python train.py --d_mlp=320 --bias="none" --init_std_o=0.0 --optimizer="muon_variant" --lr_mult_qkv=0.4 --warmup_steps=200
Each number is 128 + 24 x the weight over its row's rms, rounded and kept within 0 to 255. Layers, rows and columns count from 0. The size above them is the row's rms in percent of the matrix's.

# layer 6 MLP gate, 320x64, rms 0.282, rows 21-55, columns 0-63
size [ 95  92  94  98 100 103 101  97  98  99 106  98 105  96  98 101 105  98 100  94  95  98 103  94 101  99 107 105 106  98 102 101 104  95  98]
[[104 102 143 149 114 157  92 165 169 134 109 106 128 124 163  91 110  62 102 101 112 156 141 132 162 128 135 131 134 112 136 170  61 142 113 151 110 131 122 104 127 160 116  88  98 125  91 143 138 107 111 116 120 123 119  88 117 116 112 125 128 127 116 145]
 [144 135 124  86 136 101  96 140 149 146 169  92 103 129 138 161  88 122  96 156 117 145 144 134 117 130 180 106  83  95 110 114 137 129 113 124 134 136 125 134 134 132  99  98 124 157 104  91  95 133 188 114 129 173 129 103 165 116 124 125 124 155 163 122]
 [135 142 146 197 158 172 112 136 130 120 134 143  99 121 146 111 123 111 143 134 104 123 102  73 122 125 144 115 163 147 112 132 118 129 130 141 146 126 132 108  83 158 111 117  94 113 125 161 104 127 163 106  81  88 118 148 135 134 198 120 139 134 120 149]
 [ 93 176 135 141 126 125 133  92 122 136 123 131 120  94 111 111 152 156 117 130 134 124 124 144 134 117 111 116 115 141 133 123 138 103  98 157 151 137 188 118 140 144 128 118  62  83 188  93 172 130 136 107 121 129 147  88 116 111  99 173 142 135 131 105]
 [115  86 118 124 108  78 143 102 128 162 132  99 142 185 152 133  71 128 114 125 115 125  93 155 142 149 128  92 127  98 155 114 128 130 171 144 154 132  77 111 162 132  81 129 121 139 166 132 119 120 128 132 143 156 135 120 132 116 129 106  90 164 129 111]
 [118 129 120 145 156 146  88 139  96 142 134  96 147 125 128 127 108 120  82 116 149 113 134 156 144 164 131 152 141 121 132  80  88  79 118 155 149 161 156 116 131  96 103 111 159 117 142 125 160 130 156 117 160  64 144 167 150 140 130 128 160 157 124 144]
 [123 110 139 152  88 176 144 126 132 151  81 153 141 140 115 123 121 146 156 104 115  85  67 106 130 156  91 191 151 119 108 122 139 140 106  98 114 116 160 145 119 143 129 104 107 160 107 126 145 150 144 121 146 107 149  94 132 131 146 145 132  93 103 151]
 [156 172 156 112 150 146 145 126 119 108 123 152 125 169 138 120 107  95 119 120 148  81 118 167 111 151 124 125  90  71 126 102 103 128 120 106 133 114 128 205 155 120 119 119 154 124  69 130 153 115 104 120 130 133 118 112 136 134 132 128  86 143 120 154]
 [139 135 112 171 119 126 158 132 120 119 163 141 150 106 144 147  91 115 138 118 108 109 168 146 145 123  84 117 121 179 109 120 101 125 137  99 142 158 107 143 112 148 110 123 113 132 108  86 142 111  92 155 176 147 152  98 150 109 151 105 173 164 171 140]
 [141 142 147 131 137  91 134 148  82 137 130 102 166  92 108 187 129 138 117  71 175 147 117 152 125 163 130 101 141 152 131 146 114 140 133 102 153 147 129 144 153 132 148 154 139 136 107 128 117 110 111 130 116 135 118 111 191 110 159  88  90 130 115 104]
 [ 98 138 135 149 102 160 163 142 150 118 147 121 117  78 108 118 128 129 157 153 129 139 127 164 137 155 130 156 104 111 164 117 120 162 140 139 120 138 168  90 136 101 123 155 116 138 130  90 194 128 113 156 128 151 127 155 164 140 175 116 114 126 159 169]
 [132 125 127 153 149 100 149 122 145 105 168  90 118 129 124 124 106  89 129 162 103 118 117 160  90 121 157 142  90 153 123 107  74 132 144 109 106 129 148 108  90  91 118 112 122 133 100 119 196 148 141  80 115 106 149 153 155 117 113 130  96 130 142 132]
 [129 104 130 132 154  78 124 156 149 134 134 111 133  63 105 141 138 109 202 117 137 113  87 166 101 123 141 138 166 122 148 124 102 125 126 126 129 197 122 123 143 122 137 156 137 112 153 133  95 168 133 125 143 129 123 123 137 171 110 149 149 123 109 122]
 [142 177 185 149 136 140 140 152  78 136 160 106 153 167 105 125 101 111  83 118 142 155 147 128 130 159 146  74 137 136 146 128 158 126 143 175 104 124  85 124 134 148 119 144 151 133 106 100 140 114 173 126 117 143 125 125 132 147 111 139 156 118 108 104]
 [100 154 150 108 165 123 108 128 114 146 130  99 138  96 114 116 171 157 112 200 157 119 130 120 153 130 121 105 129 108 128 107 131 135 156 156 105 117 103  93 155 147 118 142 144 112 160 149 161 169 131 132 144 150 160 149 101 146 131 127 171 146 183 129]
 [108 145 152 120 131 117 123 154  95 106 154 149  97 106 134 147 145 137 146 118  71 139 163 166 136 118 108 129 138 162  91 126 114 108 116 139 133 109 171 120 159 135  60 166 112 120 115 131 151 171 151 136 113 170 141 149 120 145 177  97 129 134 135 127]
 [104 119 119  66 132 148 192 131 123 135 130  87 104 139 141 100 120 108 139 138 116 129 155 130 129 118 150 116 147 150 113 119 162  85 118 117 172 159 159 108 132 172 154 147 148 135 125  87 123 109 142  64 148 122 136 100 128 125 128 145  92 152 122 143]
 [ 90  98 146 161 101 155  90 114 127 154 103 136 112  86 132 123 105 128 167 159 129 122 111 102 123 166 122  78 135 149 117 135 107 154 130 120 163 144 149 155 113 138 109 123  95 106  97  72  91 101 138 125 101 104 111  92 149 122 167 121 117 117 121 146]
 [133 128 133 140 103 168 139 137 149 107 101 111 130 104 116 146 127 136 134 124 166  98 172 106 114 100 119  91 185 109 127 113 128 120 189 151 128 144 197 115 115 138 135 162 112 122 156 135 123 176 144 152 114  92 129 120  84 115 129 137 121 102 124 151]
 [ 79  98 174 133 127 140 191 153 164 123 150 105 152 152 134 120  68 116  96 129 157 128 141 148 146 179 155 111 159 119 111 111 122 154  94 130 132 106 130 157 145 115 123 112 127  92 130  87 132 114 150 128  98 140 129 112 109  88 128 116 142 121 129 128]
 [170 121 108 132 114  81 106 140 131 170 122 104 130 131 151  60 113 102 140 101  89 143 132 165 117 107 147 108 108 124 142 159 144 109  83 126 116 144 142 128 158 105 131 151 131  98 120 132 115 109 137 108 126 144  99  92 150 159 179 166 117 158 141 135]
 [127 101 114  99 177 113 116  79 155 137 160 153 121 139 156 149 141 120 131 119 145 109 122 111 150 115 160 101 145  78  75  98  89 110 173 111 118 116 143 113 155 129 160 105 112 144 132 116 100 127 153 175 172 134 126 111  95 136 146 116 129 145 113 132]
 [104 135 143 147  98  89 148 177 126 146 126 137 161 127 104 167 152 146 116 138 132  79 132 169 102 107 144  99 127 130 119 153 116 131 134 175 124 108 101 117 136 112 115 121 109 171 159 105  79 148 100 125 127 121 126 106 114 157 159 173 152 148  95 107]
 [153 110 108 138 132 138 138 113  86 151 138 118 151 159 171 125 135  90 136 153 134 149 123 188 123 100 128 137 118 134 135 124 120 117 172 150 180 147 161 135 162 130 102 174 146 124 106  90 129  74 134 128 111 167 127 162 142 121 151  90 136 133 114 108]
 [129 144 132 105 114 139 126 106  97 152 139 133 169 171 139 118 118 125  82  82 160 137 133 158 152 153  78 114 122 140 128  99 134 104 102 115 101 149 125 126 131  94 130  87 174 138  95 113 166 145 126 147  95 125 134  95 156 142 104 129 161 138 155 170]
 [113 157 150 146  81 137 112 150 147 112 125 143 127 155 129 109 146  97 123 120 102 143 126  62 163 174  94 132 171  77 143 100 139 125 115 138 105 128 151 128 153 151 146 117 103 124 113 135 150 143  88 136 147  98 171 112 128 146 160  97 104 101 122 116]
 [169 165 146 102 125 142 115  90 138 134 158 150 115 115 123 150 135  79 115 134 151  92 152 164 124 105 104 103 162 122 114 135 146  75 128 114 159  87 121 161 155  78 139 127 165 111  81 141 153 105 119 112 154 141 156 140 127 142 107 145 114 128 124 150]
 [164 121 110 139 114 131 137 137 133 121 119 157 120 144 115 121 159 170 145 158 140 145 116 109 134 160  97 114 126 141 100 111 116 146  72 103 108 150 137  83 138 155 161 143 177  69  86 119  95 109 114 147 125 130 121 152 157 154  93 143 100 115  93 125]
 [108 134 128 144 137 115 105 127 115 155 167 145 166 119 105 171 158 120 108  98 157  69 117 125 114 139 110 114 127 153 112 117 139 110 154 154 142 129 139 126 117 141 158 193 165 157  97 141 150 168 169 105 128 125 123 116 143 168 174 103 132 135 120 143]
 [153 146 110 110 147 146 151 156 150 151  74 111 145 151 151 134 102 124 130 157 113 143 148 105 120 134 165  97 136  94 120 151 138 103 148 167 166 112 135 103 128 127 140 121  88 139 126 164  96 164 130 128 102 103 147 145  68 102 135 119 170 121 124 169]
 [167 119 123 142 117 115 141 110 141 125 159 169 109 127 177 137 107 152 168  86  64 174 126 153 139 165 128 106 124 131 137 131  80 123 119 152 112 138  90  99 103 110 149 113 126 125 134  90 118 130 155 116 112 108 117 127 189 118 141 133 133 152 141 116]
 [126 127 122 144 145 123 155 145 108 122  70 140 159 157 124 108 142  75  92 123  96 141 110 131 145 126 167 137 154 146  82 143  98 121 187  94 144 150 107 137 116 116 116 132 145 147  86 105 128 122 149 133 121 147 153 164 129 149 128 142 104 182 142 103]
 [141 136 119 113 170 160 157  91  87 140 136 102 127 117 137  87 163  73 143 125 112 123 113 108 107 146 113 116 162 124 134 164 126 146 108 117 136 117 149 134 151  99 108 151 174 138 104  91 144 136  81 125 143 173 152 119 107 171 119 120  93 142 127 153]
 [ 77 119 102 128 120 137 139 105 171 161 140 127 108  86  86 139 125 119 128 161 148 144  96 149 105 139  84 116 165 117 102 106 115 114  81 127 114 124  99 169  66 124 123 126 102 135 156 143 114  88 164 107 106 117 143 158 141 137 123 118 126 130 127 106]
 [ 85 163 153 165 109 128 130 159 128 108 107 112 141 126 127 135 123 126 107 105 119 133 153 156 156 163 122 102 151 133 115 119 168 168 107 152 153 118 193 150 113 161 148 101 128 120 127 112 169 132 128 110 109 130 154  80  84 124 143  93 120 120 156 163]]
# layer 6 MLP up, 320x64, rms 0.315, rows 21-55, columns 0-63
size [ 90  93  81  96  98 111  91 103  91 106 109 108 104  90  95  98 107  96  97  99 103  97 103  87  92  90 106  95 114  92 100 101 103 102 101]
[[134 130 136 103 156 117  97 142 149 155 156 130 100  94 116 129 118 147 125  76 136 140 104 106 137 131  88 124 110 103 181 117 135 139 143  78 157 108 106  66 121 102 159 148 132 146 171 110 170 113  93 117 111 160  98 129 113 128 122 130 128 142 100 116]
 [155 108 170 127 110 134 121 100 129 139 123 144  87  83 146 151 184 134 122 118 125 102 178 127 155 149 130 133  95 139 129 159 100 117 102 107 118  73 133 136 139 129  96 118 117 122 110 123 159 102 116 147 149 161 155 166  87 151 146 164 134 126 134  94]
 [136 150 137 144 156 105 133 141 165 129 159 107  81 144 147  96 117 128 185 131 121 126 109  96 180 182  97 130 124 109 105 142 159 153 168 163 131 166 135 125 114 124 108 116 122 119 162 140 127 122  84 113 107 130 164 129 104 114 102 146 145 103 128 149]
 [124 116 100 114  95 112 163  94 128 118  94 103  99  99 112 108  97  94 118 131 110 146 105 107 186 170 162 123 110  95 132  94 153 121  85 156 106 130 108 163 120 133 141 113 134 127 186 115 123  93 129 147 137 105 145 126 111 102 117 156 121 142 104 147]
 [140 114 160 116  93 146 155 151 138  80 145 133 135 145 111 131 173 156 154 145 155 105 102 127 107 147 128  95 151 152  99 119 168 132  74 186 121 140 133 129 143 149 119 138  96 124 142  98 157 154  89 129 127 147  87 104 108 101 147 131 143 162 125 120]
 [138 128 160 156 158 153 113  93 159  91  94 104 129 167 103 112  84 191 137 107 154 111 111 144 161 115  98 128 139 135 119 120 119 120 133 107  88 114 110 124 144 154 134 118 105 112 128 158 100 160  87 127 118 134  99 110 123 147 129 137  87 152 166 100]
 [120 137 124 126 145 121 118 154 162 121 145 138  77 122 126 114 120 164 114 123 130 112 163 154 118 123 136  84 126 133 151 132  94  96 142 130 135 132 100 180 155 159 161 114 174 138 143 153 175  93 105 114  94 112 145 151 136 116 195 112 108 148 126 156]
 [117 130 129 143  95 130  99 139  97 133  96 104 109 128 108 114 172 117 170 106 150 174 124 140 147 159 139 130 131  89  95 116 134 122  94 150 121 116 108 119 151 114 122 131 110 121 161 201 105 108 136 126 108 115 145 151  81 119 101 166 168 130 156 104]
 [ 88 150 148 142 146  91 143 108 145 109  84 132  99 122 133 131 145 121 144 105 148 108  92 120 143 109 152 109 173 124 141 140 153 154 118 154 106 162 124  91  97 128 138 116 119 181 140 130 171 141 140  95 103 126  88 157 124 129 130 129  87  88 163  99]
 [118 111 107 136 128 125 105 117 147 124 111 133 163 100 138 152 114 136 133 111 127 135  90 129 128 135  97 120 132 153 146 122 109 113 155 125 120 120 127 138 140 122  98 163 139 180 121  95  68 123 160 151 133 123 105 162 166 121 116  75  73  72 109 172]
 [129 108 150 120 135 132 122 148 167 149 153 118  81 157 151 130 131 149 115 104 127 141 154 155 142 145 170 120 127 112 123 197 104 109 111 149 148 112 111 134  92 187 134 139  82 114 136  83 122 117 116 132 144 149  94 114 141 101 180 134 148 155 126 120]
 [118  79 145 123 121 129 121  66 135 151 118 118 158 158 114 138 150 112  96 126 149 129 115 105 166 157 147 107 131 128 149 137 130 190 101 162 146 138 138 137 157  98 143  96  95 137 111 113  96 164 123 125 122  96 137 106 117 119 163  86 168 147 149 128]
 [148 151  92 164 123  86 141 117 116 159 104  93 110 132  86 146 167 163 125 138 110 137 103  82 108 129 132 135  98  95 147 129 112 114 116 129 102 128 101 124 115 115 118 122 121 137 177 137 143 105 136 171 127  81 126 139 139 155 174 130  96  84 122  99]
 [102 128 114 170 123 126 102 104 155 138 165 145  92  63 128 137 160  94 129 103 107 128 152 100 127 138 144 119 101 110  95 108 147 110 155  97 116 113 153 161 140 161 164 110 111 117 136 133 120 106 116 149 135 196 102 126  99 130 149 131 122 111 161 142]
 [112  74 142 105 144 134  95 113 152 116 151 119 122 162 104 143 145 111 146 125 129 136 133 159 137 127 136  98  86 158  93 137 124 143 129 122  99 131 108 126 141 165 105 152  99  74 104 150 140  62 140 111 179 104 135 117 146 141 133 127 103 143  92 158]
 [133 158 128 143 142 137 119  87 124 130 108 128 148 121 155 108 133 100 177 177 149 154 125 104 150 143 129 116  97  77 136 147 144 148 163 107 157 103  97 126 149 115 126 113 112  77 144 169  98 114 101 162 118 114 133 114 133 116  85 170 146 153 158 126]
 [141 172 112 130 178 130 112 130  91 134  97 122 166 101 146  96 110 148 131 126 125 108 128 119  97 155 157 111 164 134 123 192 166 149 122 111 142 136 146 139 114  85 159 117 126 129 149 160 147 141 148  84 133 152 140 102 135 162 137 162 118  86 119 136]
 [125 135 120 108 127 134 137 134 129  90 136 126 159 134 182 108  95 123 118  95 139 163  95 138 161 144 131 116  99 142  80 105 105 128 109 124 155 128 201 162 145 126 127 159 119 165 157 164 160 154 118 149 143 170 119 125  90 145 132 116 158 127 128 142]
 [168 144  98 114 152  96 147 158 168 153 163 106 130 146 145 129 112 146 100 122 154 161 171  83 147 111 122  76 122 139 129 117 138 180 113 109  88 129 115  95 162 114 129 101 102 113 122 108 134 141 149 155 128  90 118 130 154 127 120 148  94  99 128 124]
 [106 116 137 166 109 167 140 160 130 151 116 124 156 117  72 138 156 124 128 115 119 129 112 179 124 134 149 158 165 133 121 103  89  83 163 165 115 122 113 137 151 149 136 120 120 186 130 142 102  94 160 144 136 145 157 144 130 149  98 140 147 136 144  88]
 [151 163 113 129 117 148 153 147 146 137 154 137  91 177 119 131 112 136 160 128 112 140 167 157 149 123 162 114 181 141  85 150 152 101 160  99 128 148 174 117 135 107 110 146 131 114 132 130  91 107  91 107 104 164 106 136 123 145 108 154 103 140 143  89]
 [ 95 127 114  99 102 102 122 168 116 150 131  88  91 114  93 176 105 124 147 124 135 126 130 154 127  90 143 168 161 121  66 128 132 132 125 146 126 116  87 173 105 125  84 111 105 137 165 152 152 135 112 151 145 127 127 159 125 141  94 111 155 128 138 135]
 [155  86 171 119 121 165 132 129 105  99 138 126 132 151 116 122 139 143 133 136 150 101  85  88 117 157 139 166  98  99 169 123  83 129 144 159 141 137 176 121 160 160  99 123 164 120 130 173 117 110 126 103 119 161 104 146 122 140 129 150 142 124 108 163]
 [135 115  92 140 146 155 128 137 109  84 105 111 127  99 166 158 126 133 190 115  98 184 101 148 143 140 147 104  79 152 105 116  99 162 100 144 154  96 152 114 143 100 153 128 133 126 124 138 156 109 126 139 129 156 118 170 141 104 129  95 144 126 147 141]
 [109 145 112 156 118 108 112 146 143 100 120 131 117 135  92 172 158 135 130 141  97 106 121 187 119  97 141 166 112 137  97 141 116 139 148 146 124 150  99 148 130 162 145 114 109 101 116 134 132 105 143 167 150 112  61 134 149 106 159 172 110 154 157 149]
 [161 126 142  82 151 172 149 109  94 112 154 143 165 120 112 135 117 144 116 137  82  99  92 129  92 146  71 130 162 128 134 132 135 125 169 151 164 150 134 119 134 123 128 157 120 154 114 118 117 133 111 162 139 167  92 134  83 108  90 140 135 149 131 121]
 [127 163  97 120 147 143 158 114  98 150  99 121 165 118 115 111 137 102 129  89 150 156 177 200 100 147 121 103 131 175 147 128 142  71 135 125 141 131 143 135 145  78 103 131 111 140 143 112 135 117 113 103 136  93 132 159 131 124 144 123  96 119 115 132]
 [129  91  99 103 141 132 134  75 121  86 129 122 143 132 123 132 123 165 123 137 136 145 160 134  87  97 143 143 140 118  84 120 142 120 149 104 119 135 161  48 109 104 125 124 155 122 147 122 120 137 115  97 127 150  80  80 138 169 104 119 131 105 127 135]
 [144 155 155 107 111 118 150 108  91 124 161 134 136  87 123 174 142 162  97 119 123  97 118 136 142 115 113 110 144 170 107 128 131 144 144 102 143 136 154 162 126 122 152 149 186 130 166 141  99 160 140 108 126 121 130  73 120 144 163  94 117 176 144 115]
 [112 107 143 133 111 172 162 116 120 161 125 152 100 144 136 144 149  97  95 105  80 109 115 112 113 124 133 157  91 127 121 124 155 164 119 103  80 119 155 140 100  87 173 116 146 123 137  86 121 155 132 122 142 117 131 115 145 136  74 128  92 121 141  86]
 [138 128 120  97 171  88 121 108 130 112 140 158 125 108 115 121 129  88 143 107 119 165  94 126  90 104  93 120  90 152 115  88 148 122 123  83 122 108 177 146 160 126  98  99 143 115  86  96 132 153 113 108 127 156 140 148 103 100 150  87 142 120 132 135]
 [124 103 108  95 147 127 130 119 128 142 113  90 113 142 111 160 130 137 121  62 172  94 142 168  81 175 131 115 106 108 151 141 134 129 102 112 176 145 145 129  95 147 156  94 121 107 103 113 158 100 148 107 112 116 143 138 109 145 100 112 106 151 102 121]
 [117 117 128 112 119  74 119 174 118 117 160 162 124 164 126 161 132 156 110 132 147 112 147 168 109 143 164 137  93 146 131  83 151 124 115 154 165 160 121 177  80 129 111 150 152  93 125 112 133 138 106 147 117 138 119 147 124 112 129 162 143 145 173 124]
 [128 141  92  96 153 138 133 116 131 146 133 118 118 133  93 135 123 123 126 114 153 137 147 113 190 150  86 114 177 110  87 108 156 123 100 108 125 144 137 187  94 141 128 107 129 193 145 123 146 155 140 138 144 110 133  94 131 147 169 143 101 113 103 121]
 [127 138 178 103 149  96 132 190 116 101  99 118 101 144 115  98  93  94 116 175 129 144 120 148 139 153  92 149 145 112 130 131 108 149 114 121 146 101  78 102 111 118 140 159 125  85 157 156  95 142 127 124 129 134 137 128  76 124 121 153 122 143 148 112]]
# layer 6 MLP down (transposed), 320x64, rms 0.131, rows 21-55, columns 0-63
size [ 98  90  90  93 106 106  92  93  98 103 107 108 103  89  94 101 108  91 100 101 100  97 104  95  97  95 105  99 116  93 102 100 110  95 103]
[[ 93 130 118 116  65 134 146 150 124 127 144 125 128 118  86 131 130 106 124 151 110 111 128 155 130  94 155 116 132 150  80 164 130 121 116 146 155 154 145 164  98 132  75 112 125 120 134 119 136 128 174 136 187 148 156 176 130 110 121 134 151 150 121  90]
 [126 143 143 157 128  91 135 128 137 115 134 122  99 115 182 137 112 141 188 142 129 123 108  95 137 133 116 154 186 144 140  82  91 107 113 120 128 129 145 165 148  98 165 120 143 151 138 112 138 139  87 134 132 128  77 115  78 142 102 137 143 120 115 162]
 [131 135 127  92 107 138  97 133 134 125 118 177 159 182  99 131 163 103 118 114 116 128 147 129  93  92  99 139 138 148 123  84  98  98 143 105 103 125 139 146 111 129 135 120 136  82 117  82 159 119 127 147 183  93 132 153 167 138 118 103 121 138 155 136]
 [128  71 111 126 112 146 136 103 145 151 130 126 143 164 142 129 123 122 124 152 160 114 176 145 166  86 136 141 148 107 129 127  56 136 148 115  81 108 114 153 142 147  96 136 141  95 104 141 121  98 112 147 148 184 141 166 116 132 130 120 132 117 148 109]
 [140  97 191 105 143 106 174 150 172  83 117 117 120 124 124 123 154 140 131 107  92 131 108 128 149  93 151 165 118 177  74 160 117 130 150 127 136 100 142 113 100 121 137 118 127 119 145 113 140 132 127 162 161 138 130 108 106 169 156  99 141 143 137 136]
 [140 116 175 138 112 106 135 111 112 130 105 136 119 139 121 144 160 140  94  77 158 140 112 119 106 130 117 136 107 175 115 126 117 113 182 161  86 137  88 121  94 139 107 156 140 166 108 125 133 142 134 138  94 135 137  81 150 176 133 145 116  75 137 130]
 [142 112 137 162 159 136 111 140 109 137 191  90 126 112 110 135 113  94 124 117 126 147 142 156 130  75 143  81  91 154 137  86 122 107 144 130 120 131 125 137 105 139 112 177 146  75 103 138 111 157  96 146 103 128 123 141 146 110 119 136  81 141 106 117]
 [106 164 129 120 149 116 161 112 159 109 162 121 114 136 140 139  86 125 116 150 145 109 123 107 160 127 153  71 116  97 130  93 157 120 161 107 158 147 156  97 120 136 100 157 145  93  62 131 133 147 128 108  97 143 100 117 129 114 175 137 125 107 105 121]
 [126 122  90  96 117 113 146 160 159 170 119  95 138 138 141 111  92  85 146 109 117 119 147 141 135 112 153 117 172  73 102 139 117 113 102 125 166  80 124 149 128  84  99  88 127 122 133 118  89 145 131 112 152 112 138 116 156 125 132  84 125 104 147 115]
 [137 137 112  96 155 140 137 115 161 153 110 127  93 193 146 135 113 106  99 129  85 149 119  91 116 110 106 144 103 118 139 112  92  97 107 139 129 107 172 154 153 140 109 128  95 130 127 105 129  94 133 139  87 151  82 170  95 115 102 129 140 102 129 130]
 [104 120 143 122 154 134 131 120 116 129 158 132 160 144 117 137 112 126 121 139 127 134 107 177  90 126 103 183 122  48 151 120 108  95 139  99 151 162 141 109 138 121 144 161 104  89 116 100 167 147 168 135 123 149 124 135 146 141 129 145 142 182 125 120]
 [137 151 110  81 131 119 153 143 124 147 147 132 110 142 113  76 144  63  78 129 132 157 101 126 187 109 100 106 120 109 127 128 171 108 119 135 120 107 143 118 151 124 100 168 137 113 176 104 173 128 128 119 131 122 124 109 120 109 139 132 143 110 158 103]
 [125 163 106 158 173  79 124 134 120 126 118  66 125 138 139 117 124 118 117 163 113 108  91 177 156 171 112 121  92  98 105 127 167 136 147 170  98 137 125  83 189 125 137 136 120 123 127 115 130 159 126 129 150 117 109 141 153 128 138 125 125 137 121 125]
 [112 132 113 135 123 134 135 133  90 139 114 154 120 115 143 108 114 150 109 124 134 112 134 131 121 135 112 186 124 121 115 140 105 114 142 115 125 154 116 176 120 107  70  94 107 138 109 104 131 161 119 110 161 167 187 140 153 143 166  89 187 154 145 104]
 [136 125 162 146 168 139 135 113 115 107 116 130 129 153 137 155 163 134 138 100 131  86 140 115 105  74 128 131 121 141 113 171 146 113 130 110 110 103 156  98  98 102  60 110 115 129 126  91 127 109  78 133 151  88 141 149 133 155 112 152 141 152  92 144]
 [173 155 148 134 137 119 108 137 118 107 128 159 165 118 134 140 164  93  89 106 153 128 141 141 139 117  63 156  74  97 152 158 154  99 149 142 131 173 145 128 124 129 140 115 144 134 139 146 100 134  94 106 107 101 142 136 139 108 148 132 141 124 108 181]
 [115 104 141 128 156 123 185 157 161  72  99 171 111 128 136 155 117 115 150 104 158 144 111 141 121 146 140 160 109 103 148 130 138 140 151 147 184 142 148 140 108 111 142 134 118 132  91 162 133 132 124 146  88 155 132 106 134  94 136 168 134  89  99 132]
 [156 160 139 143 108 103 120 125 120 138  80 138 157 158  67 159 147 120 126 116 111 108 136 129 138 121  89 136 126  67 139 125 141 109 133 104  98 128 112  96 122 113 123 104 179 143 150 106 120 127 202 118 153 120 145 146 128 127 123 117 153  92 154 131]
 [160 182 162 128 130 140 140 149 194 131 158 122 121 120 101 142 170 186  92 136 133 131 135 119 130 117 102 170 148 139  68 125 140 126 161 156 101 116 138 110 128 106 152 107 103 113 137 129 156 150 143 120 147 115 100 143 156 145 152 153 119 117 121 126]
 [127 139 122 139 168 156 149 122 126 110 112 138 116  71  91 106 162 138 135  78 205 117 120 126 129 126 119 128 127 188 168 137 132 153 121 115 127 135 171 152 105 135 126 108 130 109 100 132 146 141 147 156 168 137  92 122 134 112 133 163 140 132 117 106]
 [ 80  92 103 117 138 132 142 116 147 136 125 139 152 107 118 115 186 114 116 144 131  99  95 124 150  93  97 166  78  95 184 132 132 132 115 132 157  96 109 144 128 125 146 136 129 129 137 117 132 154 157 117 121 142 127 158 146 118 154  64 128 148 100  98]
 [135 141 125 133 119 133 104 148  98 127 124 133 105 147 130 126  91 129 102  87 105 146  97 122 127 146 114 169 111 147 149 166  92 113 131 124 143 138 152 175 146 140  93 146 108 126  97  99 111 167  88 118 129  87  93 105 140  63 145 166  97 111 118 128]
 [ 95 129  88 173 125 111 111 117 119 109 146 143 138 124 152 100 121 119 124 132 123 139 114 127 105 177  78 158 101 141 132 151  83 165 130 138 161 117 138  99 106 103 142 127 174 106 150 133 161 108 101 110 102 141 130 103 128 134 143  87 151 156 122 187]
 [111 161 173 132 121 107  96 121 116 160  66 157 158 173 115 102 112 124 120 138 109 150  81  97 153 137 129 125 116 209 134 138 157 141 111 127 105 134 123 144 111 119 118 155 116 153 136  89 126 106 143 153 125 139 134 105 126 149  96 139 135 137 104 132]
 [108 103 154 137 155 150 167 125 153  98 146 102 110 144 121 117 125 109 159 140 141 107 138 124 141  97 127  92 114 119 130 148 146 119 135 159 108 123 143  44 162 108  82 145 131 135 140 156 141 146 121 136 105 107 127 131 125 103 175 148 186 106 107 153]
 [110 176  85 156  95 110 100 172 123 148 106 150 137 112 137 105 153 100 121 106 114 176 138 100 160 135 117 105 112  88 138 107 175 110 139 112 118 113 143  62 132 127 167  72 111 122 129 130 144 131 126 154 117 137 148 114 134 131 138 132 109 128 123 152]
 [185 141 108  94  93 114 127 116 142 114 133 171  91 131 126 151 116 125 155 178 130 102  83 157 110 102 138 143 157 145 162 135 132 130  94 158 113 127 105 171 137  95 138  83 136 118  83 151 161 132 124 121 103 136 143 142 146 151 128  99 142 123 146 109]
 [138 128 123 132 152 163 141 125 156 100 143 150 113 141 110 148 148 134 119 139 111 126  98 140 156 128  74 198 140  45 155 132 142 149 122 141 123 123 147  76 167 125 140 104 117 114 126 137 126 107 142 133 131 149  95 157 142 120 101  93 145 107 111 135]
 [120  85 169 123 136 165  81 126 127 128 194  90  79 126 115 171 128 140 139 100 114 132 106 147 128 122 140 147 119 116 114  97 112 138 169 133 142 114 150 118 121 175 133 136  94 145 168 145 114 159 152 162 124 139 135 161 122 110 116 102 114 119 119 156]
 [121 129 126 147 135 129 165 101 132 128 120 148 139 107  99 110 122 124 130 146 148 114 157 122 191 129 114 104 144  83 142 130 123 180 135 115  63 136 146 147 148 110 129 131 139 136 145 155 105 185 134  93 116 123 156 118  85 145 181 106  91 120 141 121]
 [104 111 125 160 119 149 123 107 135 125 111 159 133 111 155 120 113 178 137 119 119  78 128 134 141 124 119 149 128 122 149 127  90 118 112 157 159 106 112  67 125 128 151 139 141 104 105  58 110  86 111 100 126 110 101 143 105 178 140 105 114 152 127  97]
 [141 180  90  89 153 132 115 137 158 106 167 141  97  99 117 134 104 121 107 130 156  86 114 106 142 115  76 123 162 125 116 128 122 119 137 151  97 155 123 140 178 128 140 147 120 129 124 135 108 119 114 120 115 121  94 150 164  83 188 133 149 121 154 131]
 [134 113 109  99 165 142  84 133 117 136 154 106 116 118 129 140 148 119 151 106 146 130 145 116 154 136 123 115 103  89 139 127  91  75 138 113 130 139 102 154 101 109 144 172 144 116 212 139 135 121 150 109 113  83 116 126 104 138 161 137 134 172 140 106]
 [142 118 190 138 111 128  98 149 149 153 105 117 125 121 156 151 121 123 116 121 169 106 101 123 148 111 173 147 118 217 127 152 168 146 155 144 113 118 161 156 149 121 142 121 134 114 140 172 119 137 126 114 137 147 133 134 163 170 118 111 139 137 135 145]
 [106  94 103 124 138 153 115 114 160 140 156 147  99 190 149 115 101 140 117 159 105 113 116 132 114  86 131  98 163 183 140 113 175  93  94 119 141 141 124 166 140 130 120 147 159 157 101 133  94 149 110 115 147 111  92 140 126 140 142 100 142 136 108 125]]